python train.py --num_hidden_layers=16 --hidden_size=64 --num_attention_heads=2 --num_key_value_heads=2 --head_dim=32 --intermediate_size=128 --vocab_size=8192 --hidden_act="tanh_gelu" --norm="layernorm" --norm_place="pre" --norm_eps=1e-05 --positions="learned" --qk_norm=true --attn_scale=0.177 --bias="qkv" --tie_word_embeddings=true --parallel_block=false --init="trunc" --init_std_qkv=0.0625 --init_std_o=0.011 --init_std_up=0.0625 --init_std_down=0.011 --optimizer="soap_variant" --learning_rate=0.0193 --beta1=0.95 --beta2=0.95 --weight_decay=0.038 --lr_head=0.0124 --warmup_steps=31 --schedule="wsd" --decay_fraction=1.0 --decay_shape="linear" --final_lr_fraction=0.0 --batch_tokens=65536 --max_seq_len=512 --doc_mask=true --train_tokens=138400000 --max_steps=2112 --dataset="wikipedia_en"
Each number is 128 + 32 x the weight over its row's rms, rounded and kept within 0 to 255. Layers, rows and columns count from 0. Numbers have three digits each. The size before them is the row's rms in percent of the matrix's.

# q: layer 12 attention query, 64x64, rms 0.32, rows 0-51, columns 32-63
# k: layer 12 attention key, 64x64, rms 0.397, rows 0-51, columns 32-63
# v: layer 12 attention value, 64x64, rms 0.375, rows 0-31, columns 32-63
# o: layer 12 attention output (transposed), 64x64, rms 0.34, rows 0-31, columns 32-63
q0 038:138170113148143117119145125154157167120165105094152153141145140137164073133119169167116081202073
k0 036:055138183151144073135075123128124133143092185171171146109114140136152129133115101148161140141141
q1 077:084090091127114088064179130134144150087176127137130111134145145152114170130123158137104117157085
k1 048:125137098158070164148130079175107146050116127124117172161127194161101063098172110140076123151092
q2 094:148113123167130104110103182138154137145172103127125104120128146175109185142065121124115110170095
k2 057:158095130165102191158138154106153133215130151123142130170115132138133179169146174198149155119162
q3 039:126130110150138086104145113137094116092058142062079110140179123100165124127104134121170157161124
k3 036:129176149184133128134126172181139145148154171170137104124180137137174177110177088166142162149094
q4 038:157120102145126105117120125105127113116147106155201155089088106110095081114121133141087046119105
k4 044:039146149142138093125130106053170118140072162067132141091135132153115133074105144091096116103102
q5 029:133135122116142149158128118085088084106126138086130126130154107136123163129112066107115122051145
k5 022:168170091151126156154159137167122132154171146197110127121151158165154128133153123143108103173130
q6 059:161125161084091159141092084100138154151122127121138148152102087138153038124234102159118161070119
k6 050:193096168144133129124114142149130172127128148090168129175119106158127143126141185139112155152114
q7 044:187122164153156152148156138173152173142119174132151137163163110158158180187179152177179202158135
k7 034:208069111159096098112162151180152166171075134106164068143156092121139150124188138164124108159085
q8 054:108110199116139201162166153149139128133084101050084134142123116117120126128130135077134147095111
k8 045:100168128123090186104170162135135141171085123063135110082080134134107153115067164148097157127140
q9 059:125107145099117201158090104117090124130126155106132117126140136109122156130208100142158158045155
k9 035:163101090119175129097150109149122175181118166086118138133169148170070096157161173090101098156106
q10 052:135114182074120154139045116154175204150115164059137111130139153121138177103166112123190150071114
k10 055:110122124153103170097091114167130192113096139132113110124125160202105128107144161128097124145110
q11 035:123125110151094059087175136075094088067093112077066139148156104135117074098151100119066134129070
k11 034:113164151153136136123141114127117124131161137062085112122116121154142151069139120135083146101134
q12 036:119090147086118197152051130168116123148108131082102067103112133113110166110133102115160137067163
k12 026:109151074135112194121158186094130129139111123116150090138123149113091125140114148128127125124047
q13 021:145173169152156112170181155119158157121147151100152192181201147129183150159153154130137169156122
k13 020:140122161164115115096111125205118160125126108118058111067116129124168090073135105130113079140141
q14 026:138140132102142162188094120153100087161103101102135101119118096096161121142068137123166131121169
k14 028:170151111125129131159153204134122094168173121180188129141146124053156130168152129167173124135086
q15 065:108122158141162211145148167133150169124159102071126105133114154187124136120183118175080102127161
k15 045:177162114135095151169145108130135143106100147170148193099100131116122067163108100165137116157102
q16 035:151186088126185115130145166175113164171132145111128138115154161106153126134147165144162104226174
k16 044:083119150162145116120115155096148139064094148123143140090139111120112105101104065126173116168050
q17 032:121142066124104107108079079059080098132178139185131112105073124142117117126063081123073103078151
k17 041:162107126112152132130101116126085089119159109250116155171161130087130123172113140123137120131134
q18 052:138129132110140163171114128151093096161134090110132099092096094122106114159107102117122073065127
k18 035:090119115117099137203192136099155123108161067147126180092094126167161145152131156124173089142122
q19 021:114143095152153147116108139102134122146166119225160133108097162126109115088107144139096083168193
k19 026:114137138096180102107100130073172113137096180122144137142139117091104115168070105084159156128183
q20 051:132134122148137081080186116117146163136107173205145182134106129141128152144087145091164162172122
k20 033:156077137087113131083098072139121128083103084148110136131161107146096159120086157109058156129172
q21 075:092101120158128111077161151110163133095165093151133113127106140188099147112088143136053093156109
k21 043:134163102097061138168113060118113060086104106134103161134088156089132084137103098138077145081168
q22 029:117091124120103187129085132193087113141114132088062047150188162127161162143131144121164187102153
k22 024:103115108137156179104149153172084063183142138067073119167128195093101123170136141134121165114093
q23 034:074108177095127194140111145180164175169152092084103121111098172111131119101124162102135111130104
k23 032:059122141106101179097096138117115146121080121108129160098053158117079109138047162127123147112155
q24 037:146185171129156120118109136131182198122151157059135160151155172130143134097168149161145120179110
k24 040:093160163169166131102079102138149198120106185185144121121151129192111142096124113123118150128125
q25 023:150152127150167169144168116089118089114161095103145150135109082125112070141135152156064107159139
k25 036:160130171163156098106144170142164147185077187152189100128132113074134129127100106154154148163120
q26 032:104120097154110102064078114088091104112123098122051077112107154140110087082098115137078109136122
k26 030:126122153104168128097087104129105100146146148164104113170130126092110148167100117128147189101183
q27 044:125066142093101190132097131118118108155130115161136103115093108128093136117171103112099131041167
k27 035:150111125112144155134183141102189121149088139000100162144127152144110119156106188082122132137157
q28 043:101107087129132091102124160055118106077142149181178155108137152126120169063137091126079107130147
k28 043:132190105129134130131112127086146093113122178069103133101154149124130072089110107099084091118129
q29 031:140120163123114160108088086085109131141147121061088116120044096140100119137095084116103133070110
k29 035:151078142124121143065105100125107150160087102226135110137140086090078154125074160126081138101104
q30 038:097111105138105113083133107035094107110157151168120165124091145137149091094128080111043127082155
k30 033:123147172143136175068085131120091096099108152163076163133154157085125085105043151103075141145132
q31 096:129134089134118044098163144126147123102144119138135154114121107118108137130058133100114101197050
k31 037:112115103178094147154137168072144165132126135123194077112103080168126146056111119185119089133124
v0 077:119106138140116178100105129119146107120132136144127175111065170158111145104129099146204120123153
o0 083:125094171142114124129135129108108140154169114186133157128136189102169123105219188112156113121142
v1 071:120160082183059129123147146126149117122103109148207132149113056111116132174062117134152176107151
o1 087:159138159088180184200148152105091130174105108075149108132178162084144132169133128123169119151164
v2 072:152121078218153065105116094120102165174150130112091144077124107113119174064105155163182105090097
o2 076:067127122105127187181110099171087125143103128091170115142162074127136106143143119129130096128199
v3 088:157133161134116135127075162154166120130155137137110097154162098124119131151166110090135064104195
o3 090:135140076138110122178149139144146109147110116134144131139156153188203159090112138122166104191099
v4 082:095157185089150177119096133111155131094133128120171134178213097179127155183091152124133142112123
o4 094:195124117098095108126155084145163089119155128159128159095157132076154109124117128123133112103072
v5 077:131134179114083086138128132113152165105175158108106078157187141174116113146105161144130116123177
o5 094:167143110129123097146061140116151098157127087106129127101042132105171132087092102151127146118086
v6 083:152230076152128155136157101181160158060104112063117156160105158114150130176133108098123131177125
o6 093:155115106028125101104140129131148157072190156082157127104137127158119149141086138148117122177060
v7 077:145138166153086126163162111103138115060168117106161070059122137147175129135150172163122093106141
o7 090:116083096072099095151040117107097146146073134141113119141117113068171138112129131117145137136128
v8 087:071141141149112140120126121071107073148156078172125100154120128130113156044104124194062137122214
o8 084:167196101108148126155125125146084092146098110134094171092157159097119132138175114095202158069140
v9 083:162158096075133153153167157128131135156125094135112178188108183081183122113145172110170139098102
o9 091:149079112142127079104190088194122143128142150132158136137104121135114188080133149097071156187178
v10 089:104107139137072117131211114145113121129157122018133097113145074084138144158128128120179179087125
o10 099:112186136129123184140068096154148162200172092139109137096144161088114118140137145154131147117118
v11 076:154059089186122180119102126224112115150082099159112148131109109145186037163108163094116128123132
o11 085:082129124071138175138203091153107120136112105127155104144146106138147127152078143091117155157092
v12 081:129139172142105105168170095154136115098066104174159105166128119159101109122109145159129127068110
o12 090:108114146087131125106091148134117095148113127088165117135167120144175158150132152097086149138088
v13 077:135177170131179129189152134139184143190108124100128139111083125188167143159142088119093112150061
o13 083:067109200103052127143177135113130126098125173171137118156126116123083173118135132107156154090193
v14 092:194094108111093115187126138101170167061124122124136156114092100101144149177181131137091113095104
o14 091:063132145109164092141191126127149109141101146113116131174077211144154139088162155135097067116157
v15 076:186052194102140129107122113198123123098086119169171128125163089099155154113171192125169118100117
o15 069:120137178158136137162196167091120116185185112089102147110170162135133110121138074180119190107150
v16 079:143141141128120132126091100083102106135175188062154130130127147103136086181093096119165150114094
o16 091:143164111128170100149148123131127172073166052139045132144141147094118166163102154128157064217098
v17 076:135185154185153164182178162044112179158156129077155133106131118184093130112095149133142138166134
o17 080:084092124120115060121112109096123110112098134153049064138128112107132161131140107091155155142163
v18 084:147186103090131094099079120101102127108149129127135118173123088175114114140176200087106079100093
o18 084:105101121143112090151139139117114095174183138155118132136093195169130146071102107069026115138162
v19 082:081141158075093146065122117131141183108092099118142092123218118144117187126112138160094187157129
o19 101:211111140140092162133113111112219148165150140118156141121112185150099130156200120118178105102110
v20 078:115145156141146154152087082154145094160198171149118131125107120115064136092167166101106112098135
o20 101:189068127167117138098096150113084157095104148163110133146098107149142139111115084110099120121190
v21 078:124109120184171114129139055132158101132173148108139117120172193061096130110105102172156117167143
o21 087:159137157194087130177103140125117156098111145149097149158132052154164104149168094174117074122106
v22 085:174149142096096132126150129156046159082095150121150130140143155089155171094068094202104135102109
o22 087:105069122198134123147114087141166116089151124065131180147143119135071084115105138140126127151062
v23 077:179131086130170065106168112158098150199134157113101082107113117126128142176104117089119105110104
o23 081:053137082157105146118087063128149133056130105104150129153153093171120162165150155132115133164141
v24 078:127143073148135137148145152123141136108188143146105183107195147174157106128137089142099181215130
o24 081:144112113135126138148099135086143203115102144119097113146118150105116146127128124202124100097102
v25 075:072060116138068110104106135107223123091135129168132081129129079151109140080139144139077137188117
o25 093:131179165109149178160107102145074138189159136116146112117143157154167126136149121110163158091255
v26 078:162121109134192107165107139160093148108143142105135095128092035160076175110121084133128075173127
o26 096:072109079109155128114129108113064093108108135123121156104141096088115178129173114163058152096123
v27 080:211165100083147099215140148156121154156138202075107098102160140054125116120139132142113068172112
o27 094:055107163194065091106142146125147149093123090103145101142096121142109142128113109134120140141132
v28 081:162140096110138169097153155076155128122109204114114143113105102105158216109155100127133107099147
o28 094:106119139164145113070135105097106147093220105173123102142123164052149130125118108159156152180117
v29 076:158128111130141165080152127104100130117152179108173084132158118134033144128156095161148102161123
o29 083:145181128170102124148150141135147112102086105106136179108158178144182178136159094195167153135119
v30 083:064127094111099082144109149103147161119081091156120149150115105144108118104111146145130134064185
o30 097:185130175120131184166146078079104089134111139162143161042134103106144131145182121094087151078123
v31 083:114103080095075174144144125114128191111109130137162142137072088109162099176130136215112159053148
o31 097:144147172150130156111172047155133128107106160126115168110164109121131097125163121045129139101078
q32 161:177134176180143102146166159075111103109137121154138108146131101163080162171132108145103148154087
k32 159:159114117111098109153177123082159102191103122126154111126125091103107141107137130122108129096080
q33 141:128135158157154067136112152137111121135143163107107104043115156136129179142047189127144104107105
k33 155:089126122119131138121098150125156130163122143120130143050129068107102134160089178144137130124101
q34 128:171189107133118089178148126161120181161166108183161168166146093177105126176123121158112121116152
k34 137:115114082151129091179106103146119114125148095171160130134121076116141161123183126149116114079173
q35 125:109168074099085133138141089149123170122159102151109104139181106071147177088133092097088190161131
k35 135:145124071134135142151115112170097103118218127149183058146136083106160103159165093088087145099170
q36 121:092118109165108104144124150173140087171114078157113139158141150110078136135117190047171075129156
k36 123:074123117107128139111145145112098133182121070112120099140069186116158138147134128123162151113215
q37 134:162181140099102101105151091150131167089083165085126124125157151151120169142137159143142167100145
k37 136:139146147161156116122104097226097148098122127166164129110149162168105125109178096137076134179071
q38 117:166158085112152090105118161087119089123171151147135161126114117140179147114036095130073118148149
k38 099:164106116077147184138112126136133105084183152114144146142171069114133087149072144116139132128130
q39 129:160158192168133157156120124083103142202106095131155115179136114100149144056105159104149183105151
k39 139:146094180125136141109097134165117155161109134069177065167153075129113144117116131094074161108152
q40 151:159099157172099069138124142083172124137077070161151177135126141150144084153142148136161164159163
k40 158:168092153139118082139119179081115139128106127169167130171130098123159188115144104178185100107147
q41 157:135120164071097149167058112177089100166180133125086071140145161184107161156088115118111121058115
k41 144:122127074095125164183141115165124084171193076082075154121119173163166143155124168121113148120121
q42 132:165122169120128191161094130150143149127097086164089076112163138128170082085138107197089158132171
k42 108:186161116174097115146152138195130126108172091130125112115101086096127076143108108188142154117114
q43 128:116104085155113124172117144207135143125109103143162101102167168050094084114161117151191125137162
k43 139:107168142147106123116172172075135130195122089114147131090122158068115104112158104168181134122099
q44 140:147152068108174132127144164103120154131136074175213115091150186144130075097105148159141102167142
k44 160:115147128128130178160176187147075119075156123168197137124121170125114079096091122151174148149051
q45 139:124140142113123156127136155123163145130128156081103120151141113173085132122200131105125188158137
k45 168:155118120095084146072117139145106148132113111081111080154076150153085123158124171135092188157160
q46 119:134113108128152149093091094090141203128167167108102106075099156088106146099138144116165108149118
k46 126:108118141146076169084080158113120183117130144182151080105093109125085121103097143181113133166071
q47 116:167160123069104111130111089118031043155136129145137118114160126136146151160118122088114145097160
k47 106:147123090061113145187109160139102084105163142152145117116131098168185167130122126111126096132105
q48 124:153129161156118157150127158132080127194139094158138099143131126177127082060094135060110129099106
k48 126:090130156118081172134137142133121129161139140093109096107112111189134129108059178115105146096174
q49 120:152149160145100114125088171175181116122131114187149117097109148099121153058129189109154104139142
k49 111:115147189093141139090139151157127130136143098108135127119082200143133124093109125156151161119157
q50 114:129136092086096126113156072135106173100104144137147148085096110046080152133200156132124098079129
k50 114:088138149125189093117111047169150152142096136163171136081131146101121120119187114096066102108154
q51 141:098099074158104181172100080106108121180151126140133066164165110110167105155114118131181182138135
k51 136:151106081158096130156125132095119102188140123131134063181129074078134138185152134143165139134108